Part of a small language model's weights: a variant of Muon for these matrices.
Each number is 128 + 32 x the weight over its row's rms, rounded and kept within 0 to 255. Layers, rows and columns count from 0. Numbers have three digits each. The size before them is the row's rms in percent of the matrix's.

# down: layer 8 MLP down (transposed), 256x96, rms 0.192, rows 196-241, columns 0-95
# gate: layer 8 MLP gate, 256x96, rms 0.315, rows 197-242, columns 0-95
# up: layer 8 MLP up, 256x96, rms 0.337, rows 197-242, columns 0-95
down196 101:073080130142146168091145191088105168114101075101108157116137099130076113118129083118135164126134187151113103075139188116078076129154123119159154121099141111163138120121034076168125145118178063166159160157122139159103115168160125107149098086115091126110126090116154150174166141122146072086
gate197 095:095120086132152199172069079151189177186112090060119127133163101086138104050125131130098113089142119160084095125090174103167147117127100163149131135112136135119114149160118115106139146175078151144120190094145157074130131194140114179125142157122165131138158150076153149076137128122089156095
up197 095:086110133169087131111040115104141153144133121088105123097100204073153102163161099138053096116135131127190123146107193114139126122164165144121164113148084090116155133050126140086074133125109183145129122084124103126166106107144157138089137077095171142118154170125101165128124133130171056113
down197 094:076101118152137134088062118133111153107074117159130094105110103120154157112054083093096141081167107072088110102125122011101102135146086122125137091138170072104172166079097150124067163120125162112119094095131190118149131133128105139058115122114106178121130167147151139117137109148129161125
gate198 101:134115121144116121232113117130090160125137141083108132084125114119090122094110107174120102151074217105079073103159145121136111125108059197074132139120119079124102187126112108109191141162189149096124151138122151152156147092107100123163167130119155151102168112160132112132112048097135156128
up198 098:123119087058102108069185177084127090124149182136149155113096077154131120154102129080133118146134149164128083151145149072153124097158130130140096160142165089113166086108174120121147140181115109140089158102125152072123213139123128245138148121134123099088168139164128113149156124150125159169
down198 098:157093194126130192100140128085115091085137149207131112079165146158090107120180155110165094115140130151165084093128114136157139173137122132129123150124130098086157147129126133131119130140118170179093051154098043109090073143126136173099189165160114117166123145098137062133118184161143093141
gate199 103:118198100110154135115136112094110153135108090156182114121071127123106115106062099078145135068123159116139122154171088162126159176152143140082188138091159135130144122186113138153127184194181091143071159138061158179116085096119081138133161181121134136110098134093110151145155152131097108068
up199 098:076127105126071108140128114132103133148164136122092164100131138114109107126147107130088166180076186160108161136161143100163167107131146152077121139222163168193199151180119117114148167122067083055164114116128124179105136114098118121080114148152124123167156105182141156137200105124142123121
down199 102:090131149098075111125158093156147074111133076158151099102115169124157109096122082136113179151120143083136149193160105165101110088142161112143149187178108137123106105103150145087145144129103087151059099199127114162143169184086144113118220109104100118115149119139172186094125096145095081142
gate200 100:109154178128175106114130133138092172128104126059068171101190092153098126138124120154160137140194117077090131173150149086180094110095147141110113147182119100167161113145148151151161132105108128121099153145108195098106143076176064128077142109085117116160123136140130151121186153044167142103
up200 103:095171149094100145132155123147135201053087102117099151142090092108137160123143130124137150096149140067150171169170117065123101130135172126125153185165152121137124107130202145115127098181121138041146086196135047116130136142101095132133151164128167170132119161166160162112137122087119097158
down200 098:141138123124163104169054159042170087137176173168079144127145171137095148131082146107081181206170104140131186127148111118180162117172146143119064116135114126151111087088156143160110105095150110113101117098130180143130056107075122117149091178108147129132139126145118145123107087086098114125
gate201 102:117125063129121128082197175082113129121131161114161124117161111131145129152101169174126110164139113129170103111100123151189189178105187135143168134157188130099107120192149132136123182190074168132170160108121095125085090146170134096123065111151089093143144088082180097086159114124112120132
up201 096:100143089127083131105117127157148150158179150126135184036139131141138103141133145156087122154085084102099121093149154094118142179159145158150169100067124142133140167167054068070189120104128153109106111124116179136160199152123157126122069158174124151167131119168128132106167108098093161176
down201 093:089082071097185187152147109158110109112156154137145113092121149129164115126178122098126139168133063117086147149117127100146105202135086106099146163147118114109129118065161130123171107142124165135137119081102121162046112162082106114105093137100138059106090112179104134056155163078179116108
gate202 105:152165146129171111131085092130151146113156136096072167140117145100140140134071130099114152122106116135135140144130047166181119176116148158091177193141171028129131097163142138114090091115169129104158090131138160147112124200212149134086072165147117078144121117164125100126135139087163150155
up202 110:117088140129141119161085130117098133113126180169100090088141110097123147151144155115179176143148176074104183124119137115140155090155133090095182118183183113138153171139108205106132153134131202034161089169153143148157149111134133140119178136092127210103165119134111143153136075137086123141
down202 104:131115139151053142158114162127091083163209171082134150106138131081143124115110075102161092176096150112147144123150190125127184119134102149075177128123040126148075155087123112145135182150095136148131122136133137187143115128147108186131151120116154129123118133076067188138096142107059121147
gate203 102:120160141050170166083132121128151155063110162148090117168183129172134130080102198132151149118181147117113122134103124126155213126110142100108147148088153160122131103113193106181183161149127153133112105157155146161171132087128065141106138132172188211130125129131084133111086121125151134105
up203 102:109077105152111134093150136138165151093161136126152115153135126129157091107099156151143130087131124149130176102153072108069116198191141104081131054132131184123076115094126119060176148075122126106115134158110076127093153115157145145134208088137175120182111087199096173153105122111152118118
down203 107:148167150102154151085114129093104146157148134055108113137119088134128131149110113150143141117160142157175150146149123159111140120176142126114088109092078039114111085106140100129114090168138165135123167126151108197084135130068207112202044131130116048181113108141146139073125148124143121107
gate204 097:139096130130105122143176146089079142153116183088139147130159159097162126097124105103057116086152116154126124132099122063098115153068116147151166141085152143078126103049153095137123135109131100161086208135177158177065129102099135124062090137154084108142113054174105141138113152118117135086
up204 099:082125151103137067125108125132107147111132121089113142154139199111105136152111131170181224125143106111150172155126123108127094123131140140105168074113163199119076142145110124055058168066148193117115088128084194097169129099103115150145138075140124132133097168130103150142150156178097130129
down204 095:119093056161120071117154071193076118159108131118174089118163139157133174162090115150057115122113175086100111144130134143111126060086058114137206174092104104072170100086084138061136129113098126145125152135152113144138164169118153158110150099096139131112108132158109126157088143120147126139
gate205 096:105137193068088190072154062117158095147191170094086115169117078108136145157096138143137100128161094125140189147138127107169161123165111107122159091180058087123119151166139159105133126129104104091139105138164133152114115109154135077078117169161118199079163159123144114110110125098134078105
up205 099:142127141138121137173137149151180133097142197119100149146089087132140090102077112085102119140101104123170129109107085039160139088184138129156118099123131116152096146111103143161184094106119159077171162099107189127029158127138124100187128127137075132124080161141192122092146138096151157091
down205 099:130151142139171137099133125069116116144134135181129094156127158121113145054140152117170136172170156144099097151161146129173112134160160101133033154129122147142171134057088119133195109127183195137127141119075131120122157151184149167188120101135099083139107198171112108077101175144121150123
gate206 105:112136151092145158147120127099135103146124064149139114158118114123209153124143113117109147179120042158189101049078126131144168077134108163116159132152107128194136150122159109122159137096132111123080155131143147135139069112122081082148154185111126121150178099127143107087175134057120057084
up206 097:145073140113107052065115160134189102138110129150099153150117094154092103104116146118159158145199150099130105094123114136125105176182147163123135137108131149166158142140057162116128194093108149119165092183159140123120209166106100147124163067146148120124075133148160156123173127143082061125
down206 103:164168180088071169095155139133203143092181107064136143140152108133105115150203106096160136136141197124092120143095080106125163175157119125078147080132116178077113092075155133139112123168161132127128114192105164126154133103164175161128112068118126117116142129101132176126146103182143147170
gate207 104:079073142193150089101109127078098144122103101178103094150166165143139144154158155108123130090106198152152085141162148149175159139053140134144154127111145125126094141117128171094170102095165155141093080103124149109164155139121109116107129125087103212107135131198132079134097189166182086106
up207 093:121143097084165104068169136114079104040111143143134119137102152144131093134155102129110130117088120143170145111155128147105129127093109164115143142117098190106125133181066133159136177137040144156132123168109121187057132173122172182160129149140164119152180107059133188113161133105158170111
down207 091:152140151096122140108142128122095066134112151080092133228105143160092089146161117111200118101161100161087163141135111138115158074124109128184128070127112132168090098179119157121140120139133111080118158127137133154145123103112084035125061139086077165139104167114113166062136110118148096095
gate208 094:168144170038115155130125111113110188125153130132128119107144136191124056165121200087118104111152164106157118076075152129143152119113125140093196135186104110134141163143189176137129174184131157110113092088120134109099198097119155086130133119150081133073122108178153100148116124087139101144
up208 093:149108116121116106116137124130095156135130115064155061115142161128179112114140096119095168137080124125140134077062079056077128138162214102113087133113150162068182122139143115100109152127175116128126105116139142113045155090142186141090134132115072153103129168146135102093179130105165180167
down208 098:102110118125156103124131114141169123113155126167106086118108165112192176098168133154123120099132136146090134123164100122112133133113121066132084210152138101116149077131151144036123160191092068142171164098098123156084116119107173114146128073165136160216138103174123142145152089107196102144
gate209 096:189154099103100102127136147150119124088188149101093175105096143109112084086140119130091136091157133132105104154121186173150138137140141115115197076172084119101115141123192157063086173151072149100153142169148159158106091170094136116132174117146106088063109162148153189102128136077171160140
up209 100:103094170135119135126127124166174121098127146062130117181193109123112060102143114161140160147156139067142062133158144126122157074096130186107133090130115077138111129150127143128068098123137082084079081200148147150181134114135128108180067076073171112135145134099124148133100159093139098172
down209 097:137172105121119161133057147151220100182129133114117135102170154140175138166168108183119087071101113108155156125152126148125199084218157131100089113110121162141179134156122116162174093137100156115151119134094121098165102053152135127131116137068155148106138105155148130121094178163148137092
gate210 105:103156105104159167056163157099122186182101085120125153173156159105122137079098147079099131032124222095142113169103109148149190159098131137129178109124112156169153147156184125117066111110157087083117126129158105145126094164141111129102122113138113151150118099116173110161153162107093140103
up210 104:224136136047108123082128088098170095106141134124088177136140109144123118150128155062116085125130089112103113103134122163083140079107132119168073076149124104141093136092063135183193103160148108107133088100139142140121113104098127180038112125123124151110161121099116136141138085115062127111
down210 100:138077143114156075151087103062097137138082134205130112119152035140105139157160166134140160161123132137152104127201111085167060086160107133149081122147079124124155128123090161119169115155184124142090114128146147099157079102099115124122173143143163125111089089108103141104167138120049093129
gate211 103:116147121159210167066163080125084077132195094173129131145122124127070151110150174172149152166182109120172109105152105175144164164135097124121136110171181133119123171091151075151096108142113082177136081157124118130140129116142126128157064155094120167124193184118102137137090084130148105106
up211 108:190120197118092138146134126137077144154201171138107115098065119165062095122105175132138089141133126174145034140083111097123103157118158112139123123138139141186145116121124142089105178129067134187140133110094106114137083104132118167096111156133128152152091119142180186087134088081146132178
down211 103:130130184117065128096115119140115161106084141171098150186138131132153097099085091145179126141093085178086179156163102059170146107153125145140155098120124183115118065123144177106141127157123088086115123107114125163144170061133081127120108130176062126093115155076090156142202120142137104090
gate212 096:118127147141069116100134160144156085132146106092127109151106157137095100134172135165152142137140182111140172153156122104094149171131151140079198179100143072168133225151141168114162088128146152106091130072144124120098149114148139138090143156146142128186117119074079140103186125083053122060
up212 085:122034086134126065114153112148164099091148148112179120142075122106105157156150153134119141115135152167110173196155104147156091171116161112162136091149137115127154123088178103165145161156161186103102175151150121159110108153197114195162143121138085154077152131066108140120103081167147167105
down212 090:155156155113139113142158128171077120152157184094154154138122112102138158199223115152088149108094114120204149119163106144163086110151128127207162113120142142111106137184134092084098095077082138210143118101109098101113108133120173159148154135117107131206164106136125133135098112150138133077
gate213 098:087138130138096136147100159117096100190124143105121105084106055110122162146167123134141101106084086075124175096083155090101169115110121157124150172173214144103187146105152096092124104154111088091039132117144173094119130129090101098101083118080097110136107119074104122139160139100117191128
up213 091:121158194071138182137137118106116107140067142147159095084124134147130145120089220083115113123137113170120114134117105146177119133089138134194070137136167121079126102113196131135108135236107120114137113038135112151117103144112088106126126143106110140107105119136163126177129102139127179193
down213 095:127131139149086131135149174096161133124129102091091133147116101125119113167175090113157185111079122144125105145189196107184107147122160161083175114077133085084098127102105163175170164096146113105180118198115113034096156077115115196108167098122152118142115099164122143180131107128107132146
gate214 111:069169168105140109135122153126108162125102105105165193115116122167116139115128148085114152074122095115167090124107201104120133167118163149105190163083169144160192112104108122102162148126147129129158157133163201095120129059124158129049182165109169168129130107165146187163149158154098139157
up214 105:126097102165104098137120115122134166145172080166110147141156097082153131106131126109126075161130093113102045115190136172089174105170099151134091121123109113136120154191115127182101143121124156097107170167158166162183168173170179143122124127116128177121103122129069194107112045147104091094
down214 103:169145160115158118134181100083177136130134144189142164115161129137215141180150109133157125179100082167165064080097110153130153104177134128187141126145118119142207129096173115122157105093153162132123103177155092137144148143094148145171178101096165136108175140144194149092129169172119109130
gate215 098:122165086092145108136132122144102076114108064151129161143130169161143145120087093098078135127114140170130147109112123036191113115143073077060143089088144131198160174154116099103165161110149118176112133090173078139127107094161121133121080121118166100123084116147162094091121146075078088139
up215 097:149107131071150093128120082093114100136102116115203148113127179157158122099155115133151177154186142208114146195109129051109119097173148113175138114116160151094121109122128147112092155194166158196157101195086096102113066111148109143154133154096105121138154124139149173144173111103096147122
down215 096:153087101141118196113141141115162099103095132153136142129181171161126139140160156080097110133115190112078092121125059086095134141109164162115172114127143095095165160157205062147075099150117109139128111155151180076122158123123101076118157173128164149124132159171116155054120068080123146128
gate216 094:164154112129132170148136166171144191116135175134107145102153128176121180101073216170118132044173153169144190110128128091134111159144137144130143153154187071148103170136130075192127117147118103104137148132085107071104161109137129084133102152094179127118131090147169117182118167127150147139
up216 111:146116158075066113045189130119114077176149128133181143162160128139185117113118084178135128107187124188144158090150083089114124130096158141147113094113153115106153107129106164127096136116095143146132148168144101126112132120087121130099125181108103082142077151115131217204142132071165132157
down216 110:121133110117175083098122058112167154106093125163031141091114132165135057128147025058104133112166136147129140127105073105111093134111167114153078151115112114138157140079118067092083107118199117133137146122114141110101086118154129098126111139116124157096119130096139138083130139086092115184
gate217 092:139105171149155099076125108053125127130104138132196147128140114128076170130123137087138154197179132141115171164143134127112160099178099165076079122106143135165123097213144118142151102084064099147102127129168094124100127067110187118136041144132151099111101160103079133150114125173110127141
up217 085:149106121147127130127166102147160154111110157137071106140124152110159129069195091155159119151123159128103176129140092142112096188118127136149148102201120094138125107064097156085096144181101140120117053140203165123156137146092145158152100110199062135174136038116113107141094151153146120135
down217 099:160116089124093111136112112167087130099123081090115120110134138141142103161164147120113141080092092120115130101128155162152151128098162109146121178088124148100131181128127144167125139118178130111232157131059123119118123124172076129144246119086184200126088165130162130127177135077136118090
gate218 103:122165150097126157123126108089050082116122103089073081079130126150077157109124154101140067054112170144084107127131192120190112133165123089085145098102122123086070139155092113138125145119145136113159149142120069118166117093145150138108126091121165106084104087107132095074105141215104124095
up218 100:110132103139117147121140152135140137135194102079157150186126110204150169158093103098148167108129130106089139080092193151157152135169078047096135117095123119071115117153129130114134083150114125151123181141139070126171136182173151132122057140101139090088142097134150159099167119143056087094
down218 099:146120130195120165168123103104074137169157112112095099150118131131145171083055142068156134160133151177097171168112128135187105112142137102188131103056082123115114091134135140179177060137102100114120150190103147078183133118126130125099142058118096115147161131136136069144157138167104144153
gate219 106:064088148106137131151156149097138128141106175081147137151164122096085081097110135127103126099094089124117177103159119082145126120118133113151169143134192119116066111093100186086202149119149122145089154180160112167126122147092118150093153153044114053076120103074074096111154144121111098096
up219 107:135075159103093134172108099107089081143149113116123143150137118114207150155149138111119066113106123165156125161113151093038118138132095109084067136127192102113065119193093160155132066075105146169110130090148128105127115146146113133154216159102090155077108106100123145106113142119106096100
down219 105:123086153078117174052133152134137111106133140080087120111125093131128204128183117123170061120098114108053153170100113131101077166107133117155134096181119109108127132141185124136087168156082082176141112107155153153166170100138113132149154164152097129072153120180115131200124133128179167105
gate220 100:148208133064130155076102105160111085144106164089092104154150158142096148112132199117102134088120049145191146183085124183127118161066157117154147150121097135116080137089124101153125160148114104123137118175096162132134156145072135128106170172170148092084091096095105115103149158078108139136
up220 100:123141149125074198149098139167152122169109046161130099093103093106170183112156145135170121139109082116141093124129178138133130087143178116159137163095143092076105145127120138151173048113108108110058136173076097119089140069164128112181106137132107137151100153071141139125120105149082159183
down220 108:139121150127136160111171159080113156081119140053152124104092130157129065133182123131151131156126124120084110060149154079126146098149101184053201090079152176091147200100140130139120126148153121102110102191128143100137199109123124154085113086159106096112142114080094145131088114157095136138
gate221 105:158182164069118103062127119130082123096156118115137172169164105174109139164176096127098151100108135188126143134131172170163179107118164182127094135152146124080120153120119111173083088114157174133135085131190203127157122097097160119099096117140164159125143134075160133191120101061115095115
up221 093:093101073175118173134117101112109144102140167090131181169145099122171121046179087114113084107152082128166166134156088128124098107131082137095168135113182125171174108142090075147185132102102094134159148130081179140083152143175114130137125156071177178160187103154162129132098118125134160131
down221 089:112169136174169140076169108122129123086156188125185142115193172154156146106088191118105116191138161136134125114103131088151131128098105102129095135137086119108202142143151093099109180106157167176124134155134206145192180142109148091122086117149145185139140113186156117078155096150133160132
gate222 105:096188104121119084169147144078176119171090191212200145158104114121140146111078144091112155178160169137150110118179184112123165118142143111116106156132127075122117075126141142132126128109144093135110118114096118111129145086183160080144133133120174149070149144094043137113147072151106122083
up222 117:151126139135149114132044106132087116185144165126126189142104098098116109134108150064132073111091091089089147110121112150200054116166130090109057089156071101166121165098112076133090078112150091114153157145131120118132081150117167142101118162106099143129125160149148092192113101162096163125
down222 111:101120119146184129083140136109124164124094092180113153154152085172167115135225134093157170086186117122118091157127129100120094090170115130104139132118104158143134166081107117164193146140081113132099111163115077084176119063074132101183080112123106105161091112113092106161135138129153123054
gate223 089:168168137165120098113063118101154126083107126057097132085145108134086174168104098118120177205134069179123088134132097094139136082129106128111088143089100136151120156121167112129129169060096125159055132048101136100091106162147085091141120137091141149143128110174145115158098145126184096125
up223 081:149079081071106139122106146173132138121141124162126097201157192220110128155105112130182148119131133131119162091088132134085141158180111142116116066176129124099126119125139153107110106078108113136125115104115118063151181132149100161090148119170156180095154108139115084097161106051117204106
down223 088:094093045179142078098161127165119111128120065140083111095072100176100164134123158125090134179140075117143138130151133103098136152101115134185072180153154121133084130130109103111142133106117087150132141154145145059154140113121087118126115075177110136154102112192162108186218099150119140109
gate224 098:152113109130171055132150093100166099146139077106174098150139082102136085160062147184148079086096123120104129108081125124100159122102157142089096148139181139118187191121094114130069193115140179178118155177131116105124109157138126023121123144154139088128153103100126132107118136143154117094
up224 098:090149083072105126126156098092167137150111096059130127118115133160136129084173190179120104182079174146113120086079095102154120174120175074119132145125193075186132148115126185128095101114076074128130106171149141144117169067093128116127142119147155058105140135135178150111132132102121109091
down224 102:160120122091155064159145119171158160112115179100110125090104173100109168128160134115130167102174149115079193128092072107100138189157112134106149118137185104092079140157150085062113120126136106137165099128138080132171128107067150123145154144150095111122150180069094133076065111149063116140
gate225 101:090121177169099148125123126113136080109160133120117126088130142179170085063092124116119107116081101138143153151145111171141153136199092124085121103103156085154085107129143182024186152125100150148133132117109079140211098084166137113144104195153149151096097136137129162170161144144109168111
up225 100:152110143117143059143086134123123086136154184101159096098150102167077115141108211075129106155125138178138109091076162151133172145091096146096138124076061136173179127174139140149121128176148127072113114087118152133115139130141182107107065082150083128188115123125148076070131155096108117134
down225 095:110126084145118084134184154140112124131135101197148121100118129155046153109154059140143110174089113097043146110094136113108119176099095127117171104171116117104181094127163163140159183098150169141102159149141219115131139158138108101161118148082183112079133117084144119146076123150095149114
gate226 093:144156120122109095176115117099118159142133183128201084190120133152136123155062113125126073095155094096169111097108135150128112107192148113101128116105173124153098070074162151078087091087094145130141115172093116074131116092097162133128195173167156170111131136098157183082109113171082140109
up226 101:112046109103128086084067108127139078179089127102125160103144148088171164108123167102168100146138111153136157073084218116184130126083162122103159108154131123141166131115104075147208179142088136108127116073161115150041138116133134120154121129139115120133144123137101118174147106110080118159
down226 106:087151164100129112122150075116097084107117170131101095181092130118144126139149121186083112139104117109114146082082159109111194137093076145151057108120164178152092086136178153063063113064145093139157155138175117161128169144118068120147155151101121156136134197127120151133101147152159166091
gate227 103:135189126090161140105125107119123122100180161119155101096141101151091101213089146151183104106142125171140138117122145130123170151091079104098154131165155150188125188109168118064119147165140092117163156125147081060144078109170100152168132067156104111124201072120099088108147143153116093119
up227 112:120151117146133149127090117140173093090113148139079027086135103109078164136076116100136148147052158134157120152033146138124098125089087167130114150136084198148112098179146155134140145127174153107069142129117108167149148122167092117209123132146098139144117148075134118126136106174133120175
down227 103:095106101091144126100110173127129156130164194168099083164101103142134130130105076143131114139085137125169210191080090086141119053093101174137138109114083154170130156135146120142083107097146114112113102086132106105141108138153100149175207119109172206122080139146117159092182135161131112116
gate228 100:159181096149165098133194149146053053098127145163137098152081149132150170095078085139168153121148123152080097152195161086184127084128129128148095144126102131106184134124067154143135153179096144119124104127198106127145152109127114104106098172186114115120154153122135116055123088153141101127
up228 095:088104143131175095139144146164078161126108167158163132130151205113120165069103161138190138097149147157102189153096097087150119170129119150121102088153120143084140153125160119112139115146214146107168087099092126127129108075126133095149093076096092117177109098117044122119093053110114115147
down228 090:130097126127125171078125176136130169157075170171127186121120110134117103127072126125126105150156085144110175131121146149177140062167170093121140140070133107123172198171146112194128128062158097166074164100083162108157103100153123094144116156121128108154173107128136136098147178143157135044
gate229 107:187142166151125131164104122164131094160042104141083146143168117099118118155106169095119085128149115164150116153134054117173084092093101141118139228130085155122085120138147196135109157070107159148084113119103086091147140131171133096032157128138123113105154108118153144132113104111155160138
up229 110:077143116161140199130174127112148157091099111052133128119133082148142114096109185115174146142192166146078151141129128132145185163164118206073115124184115114133133131158069145174169173139130124134118135171144150164209106157087153081160134134118115123126143128122139170091168119077091107143
down229 104:159153098217114147108123127120157143144170124043149110129122131168098134099043155145147153129100160137108110155130140117140126136112116142109144100119114102125191113160193081115118085192162070102123169119166096095160110112157122156151136154108075151092166115126187176175152060077132097141
gate230 101:173116147132137196144132080100116174106160165127082125130122132122146100075069140142121096121113070151121116130123104101092138186148152129110184117147107157135107143170148100086111135105077107161144081079189112159149146091195134106145029156125159112064091157100127069099145131126089151086
up230 102:095123139088164173147124120088106104129156124160170136126131166096149141042161062171097135117142125152133190146181153073060173096152129111144072128103158113097128170090134141062098115106142099071119077149188200116147110093118136164090083121118112066157149150104140136133114120116117134150
down230 105:138121094071046160199168150137159098150114156125160089109112171191146101201118080094143119143155158157102144110092131123172098142069080114139147118161190190137154141113136125126081152061176164114065150174118095126154123161110138143169082148138166163112127124126124148124089113139116120135
gate231 099:098140119128187120145071188174125113146110137155126129107140146139118203123042149135094130068094113120138110150155164193173104167142151120143100070081107149092132211053085124135116104136131145073147186172155124154064140156138099153126139129107165111118133113124108144120087106133087137093
up231 102:143154146128039108106144141132162133120164143087124095138205090110149131125130099098135036131114166204142144147170157136147194088120065124144134121159136084147163172155166103217112105157094139096093121126107142147119188104140105153151145142125075159120104164074118130116149137169127114098
down231 106:190121142163164129063131200122094137083069064144108124147103160140102066152209143093138097107139168162069117133112129143147140142152121107088138176148166127162112158103211133149122186124161179117112151107126068127124128155122094152132145092137134162134131102123051084120164117091135132141
gate232 096:113192103129153144080136110140114153128137131184151172109110136115145107127092099111142201120140084138138104123139149135132180109122112163104152155161196127108117074107098096045111075164151141204103176152150116138126128116155088084192134155053171171148126140109126105073129179137188107111
up232 111:140123194127089123153047162137160140151109082159117103171213057086095104107099094117122114112180141111153098123163099114126126146162140083082142091132117194144086103162116159167099163172136081146139159184143108155128144162112127059126144068126123119080092096094118154103143127109166131149
down232 112:198161123129164144140135147097124244103156112148122128139139140152124116092128098134130142167133161115091154129180073175119193177139165166115134179100135133183186100102122186135114166123195136121139155117177108143156185108132125140077123211133086091088151149118137129124137148132119164154
gate233 101:073132149080179170150150123161095096127157164120165074164141141121118151066100131129048139142099122120069134077077190136163176133129164139150141075142054094090155158136172124133130186136104166119065133090165144142109179091149146137127126154069112136101149122132143143075115084106145142126
up233 107:116129133081122109140135146152120144073143111117103139133107164106170127126066128128170156110151109119111152171063086094142136134168087173135124089128129152141116087139121140107185114120176107115117121090130079176107113141159106083187165141184182079154166215118071073134127052091102156080
down233 106:127115151135171174193158123146157162177176164105134175129104129107137111086153137145132122092168115121150156159152116133098177148142160129142124170072198068132097161146087174130136115077106128127131153110141039176191199130091130120144119159167109087149138148128142061136143179167086128153
gate234 095:135120113118201158151182162207102139154149150109135147137130148140173189173107140110177161077156126164167129163127170133168112129144095159172139161142201162085109152143134165091108120130182126108158172160157170103101117119130162157154127160165168146169164150143143105175121180200130136175
up234 098:143134108084141137162172123153161115095128172149089078137170097189086090137142140049157106109149065131139157145104118046158158089124154117153150138120107127164168115145172143042130110094121146121172114151176138131151120152101135159105135172158158095133136174071152062133140127140086201115
down234 097:171184150173118147101162090081152135135139118126082090126151125148058152132187177105140134123115132087141168120106112134088111113162107106102148139107122117090159080129116124210178079119117150148111125125105145166206118126084092137127124129171176206126179139069097136117158090070122146186
gate235 097:174146152109168155103178149157118085154119210111188124162140158135163144202130156121109096112114178138135074118111164185162155163068111153155133127147155119144119089153082146113158113201115089079097194105133113119109096102148096109126141086124153197113119073122091132187117135122123161121
up235 097:139159150135100112157122169101155163142133141071183120154094112150124150117174130174163084160129095107125096185095113148148137092125137095130136196088139081121134169164141170126148139035131151168112082112163098187148148099105129186145085185106099106093120141153101091152071091053110140147
down235 101:101133117105127123124108101207172121105139127231135128110117132155147082103063145131166079133136078159117138131132158134217173155113099078158152146134124128094137131141101178123140134106097112083130126157143102148185120125125105165160112095124138154117096142117059115150143204132116029155
gate236 100:135112129120102154142081185185087118198109142118156077132119097123123176148128121149080087112065153152081048115127100112142129152170149148138135089094152122144163154133143126111155112131129098091193156110101181141158139126150108137115157115114066074098040059116145100147077090115127127084
up236 100:186147082080149139100137079105173115148155144067163175118136135127117128110121120137117091146113094133141094137133136209168169168101110056137147131100103045123146083128138129144140134120110053179103131086162129119159147118132100125169105136132115172087073144151204082153095121055116101132
down236 101:131057107155098196124139181165188217148128100190115125152122118102150102108091136149137107126144104074081139187105136096161122119143146153131111138156113111160192150098200121151140117089154158119098149123137195140165058134108204150140089126102126095104146165083135124087125134141133142150
gate237 093:062136115081137106177135111129106118114106149116114072132123064126140193157134144230135159104109155116142184126141131117124127130110186185150139129184098107115053168148132148107141158113162208098094129119169166143150168125165191165147150087167148097147116109117102110154130108135137146189
up237 096:072147120162166150094124111112092129084158113123090115111120183173089145090113132124131125142111139141069099112166110117097133167130171169150108130123156143110132147150137090162156149068158215158171131138062130085184180106131147144056082106076128179111107095126109137121129121115024111116
down237 096:082094137110113094113125102097143077115094097118107107088126156126099102178098092158074077132061193122099122116164160189177102077045097117086153123156168116079120164192164074181151174144153134123090106156140167136129097096117117108139137115162159147133133134117150084135107127132146069104
gate238 110:089160099111138124164129120100087132046128129116134130115122131109142131173080171113159094140122162101161186095210156134115164147117100145121176142161140104085097074130094191069137123105125090066135127104129185163161070161123102171140145103125185131075155128095100131141079163108177083139
up238 120:099160116081143158096155182123151151146129131157166129165106144079180157168092081157147132113162181244146148151114107119096080100143133127129130208158143129143126100124166106133135123057115134136143109154103055154120128086184122119154123069135176127095114112133069083173135133143093121135
down238 115:150134119128176113103140156181141196116137128094145072181156104122032136174185145070078101104114129158147115214124126108159119127183123147154134141134099099119160188135138121102133104109069161125130140146158184182128169155149163141141146146053123138154079090129111182114127104118133131102
gate239 106:087095099197092142096148073052131141139179102145129116152094153177097100125082163119078118127153167145098136106128108118151166140169185179139093091090065098144115164118161122130107144104160104162102170074139166078173118119144132171173130137183122204142103149120118117108115140141139156187
up239 090:083111128143119162074205144085092161146153167107175124166065137182113064114111143109065174080128169093092140089101134186128088107125109171110095142133112166130155113066111116087169118106180092112097130095156096143146140122137129122155141121122151143188096102169097124186116103190148115134
down239 092:102163151113118145105124141112152144179131183123116129146115075051112110052212135083134093093063165125099130122167143176161120135139156103094119109150129134114124138092177094138112112182101088182196095158143143138070122097133111144137163125115101094063179102154139100147117074103111147080
gate240 097:107078124110176167112076057127138196082185153067135117152134116154148169157122112141073097127134151069099124170175094112162166155118138151119121166100096075146129108127145172159162131103136058108075136133138126134133079139149111209129145206112102108149147079133142128115169138141155140092
up240 103:131174124091171124071090145075177151119118153120140141178076108133170168187066100142123082149104131146121177147104111136156135136177070132061078192112084087170121114183152168144115101190114146077111098109098122163134109124129099108144132153148097135171101124104079119101166076144134111156
down240 099:141112131091088121168137149185104159122149179169111215103158134123128163141124144127165124083097086118155151133099109139134188110140166143154097187194155103128136102125098073131127151149159147111189176130134083155127135190144119047091146133096189086115113141143097206115106104120175130136
gate241 107:088129151108174135116104081086063139138159158150126178079149111171143134131114157118151083069133079094077044141079161124169077088114127127090159140039147181166144146106129111099136135137069146133154135135131095129159131110155080161142165151103076193116088134129123140104096127117111096163
up241 096:121136180119110136110161129118076138113165137169150126157158147083110094140110094123196065159115124182155197128125095154093183163114136153088139116108081081121169144152117152130131092077104142137184086171165109113147143117114220147061077155166124130120094151168115060100134126104135103151
down241 098:041119129180092124133170116107122143113072097155151100086147131089146126158160175080116135139147104110171119086130114103165075139147126077132111152129154156112176136096121123158073208127150134150115175131149131097155108145128110122064144118110150168136079135184164157141125111143247157110
gate242 097:217166124070168117098118115112079159134091126104076115151123183101116065106130125126114166114172096108119097139093122174159080153144170118109086093123085132159088155137120162077042147144099178106108097168161139132148100139126159139206175148110118141114091132112132142140143110173184117088
up242 099:128098130156120126128120108113125109123148116103174145123106186177172091111108097079125146112140198113103117141158178145119136096080154088123141104135161129106148100065057178088134156109118108150145107129149112206124114162106137079072073114093174128064181131192143163065124182106126101089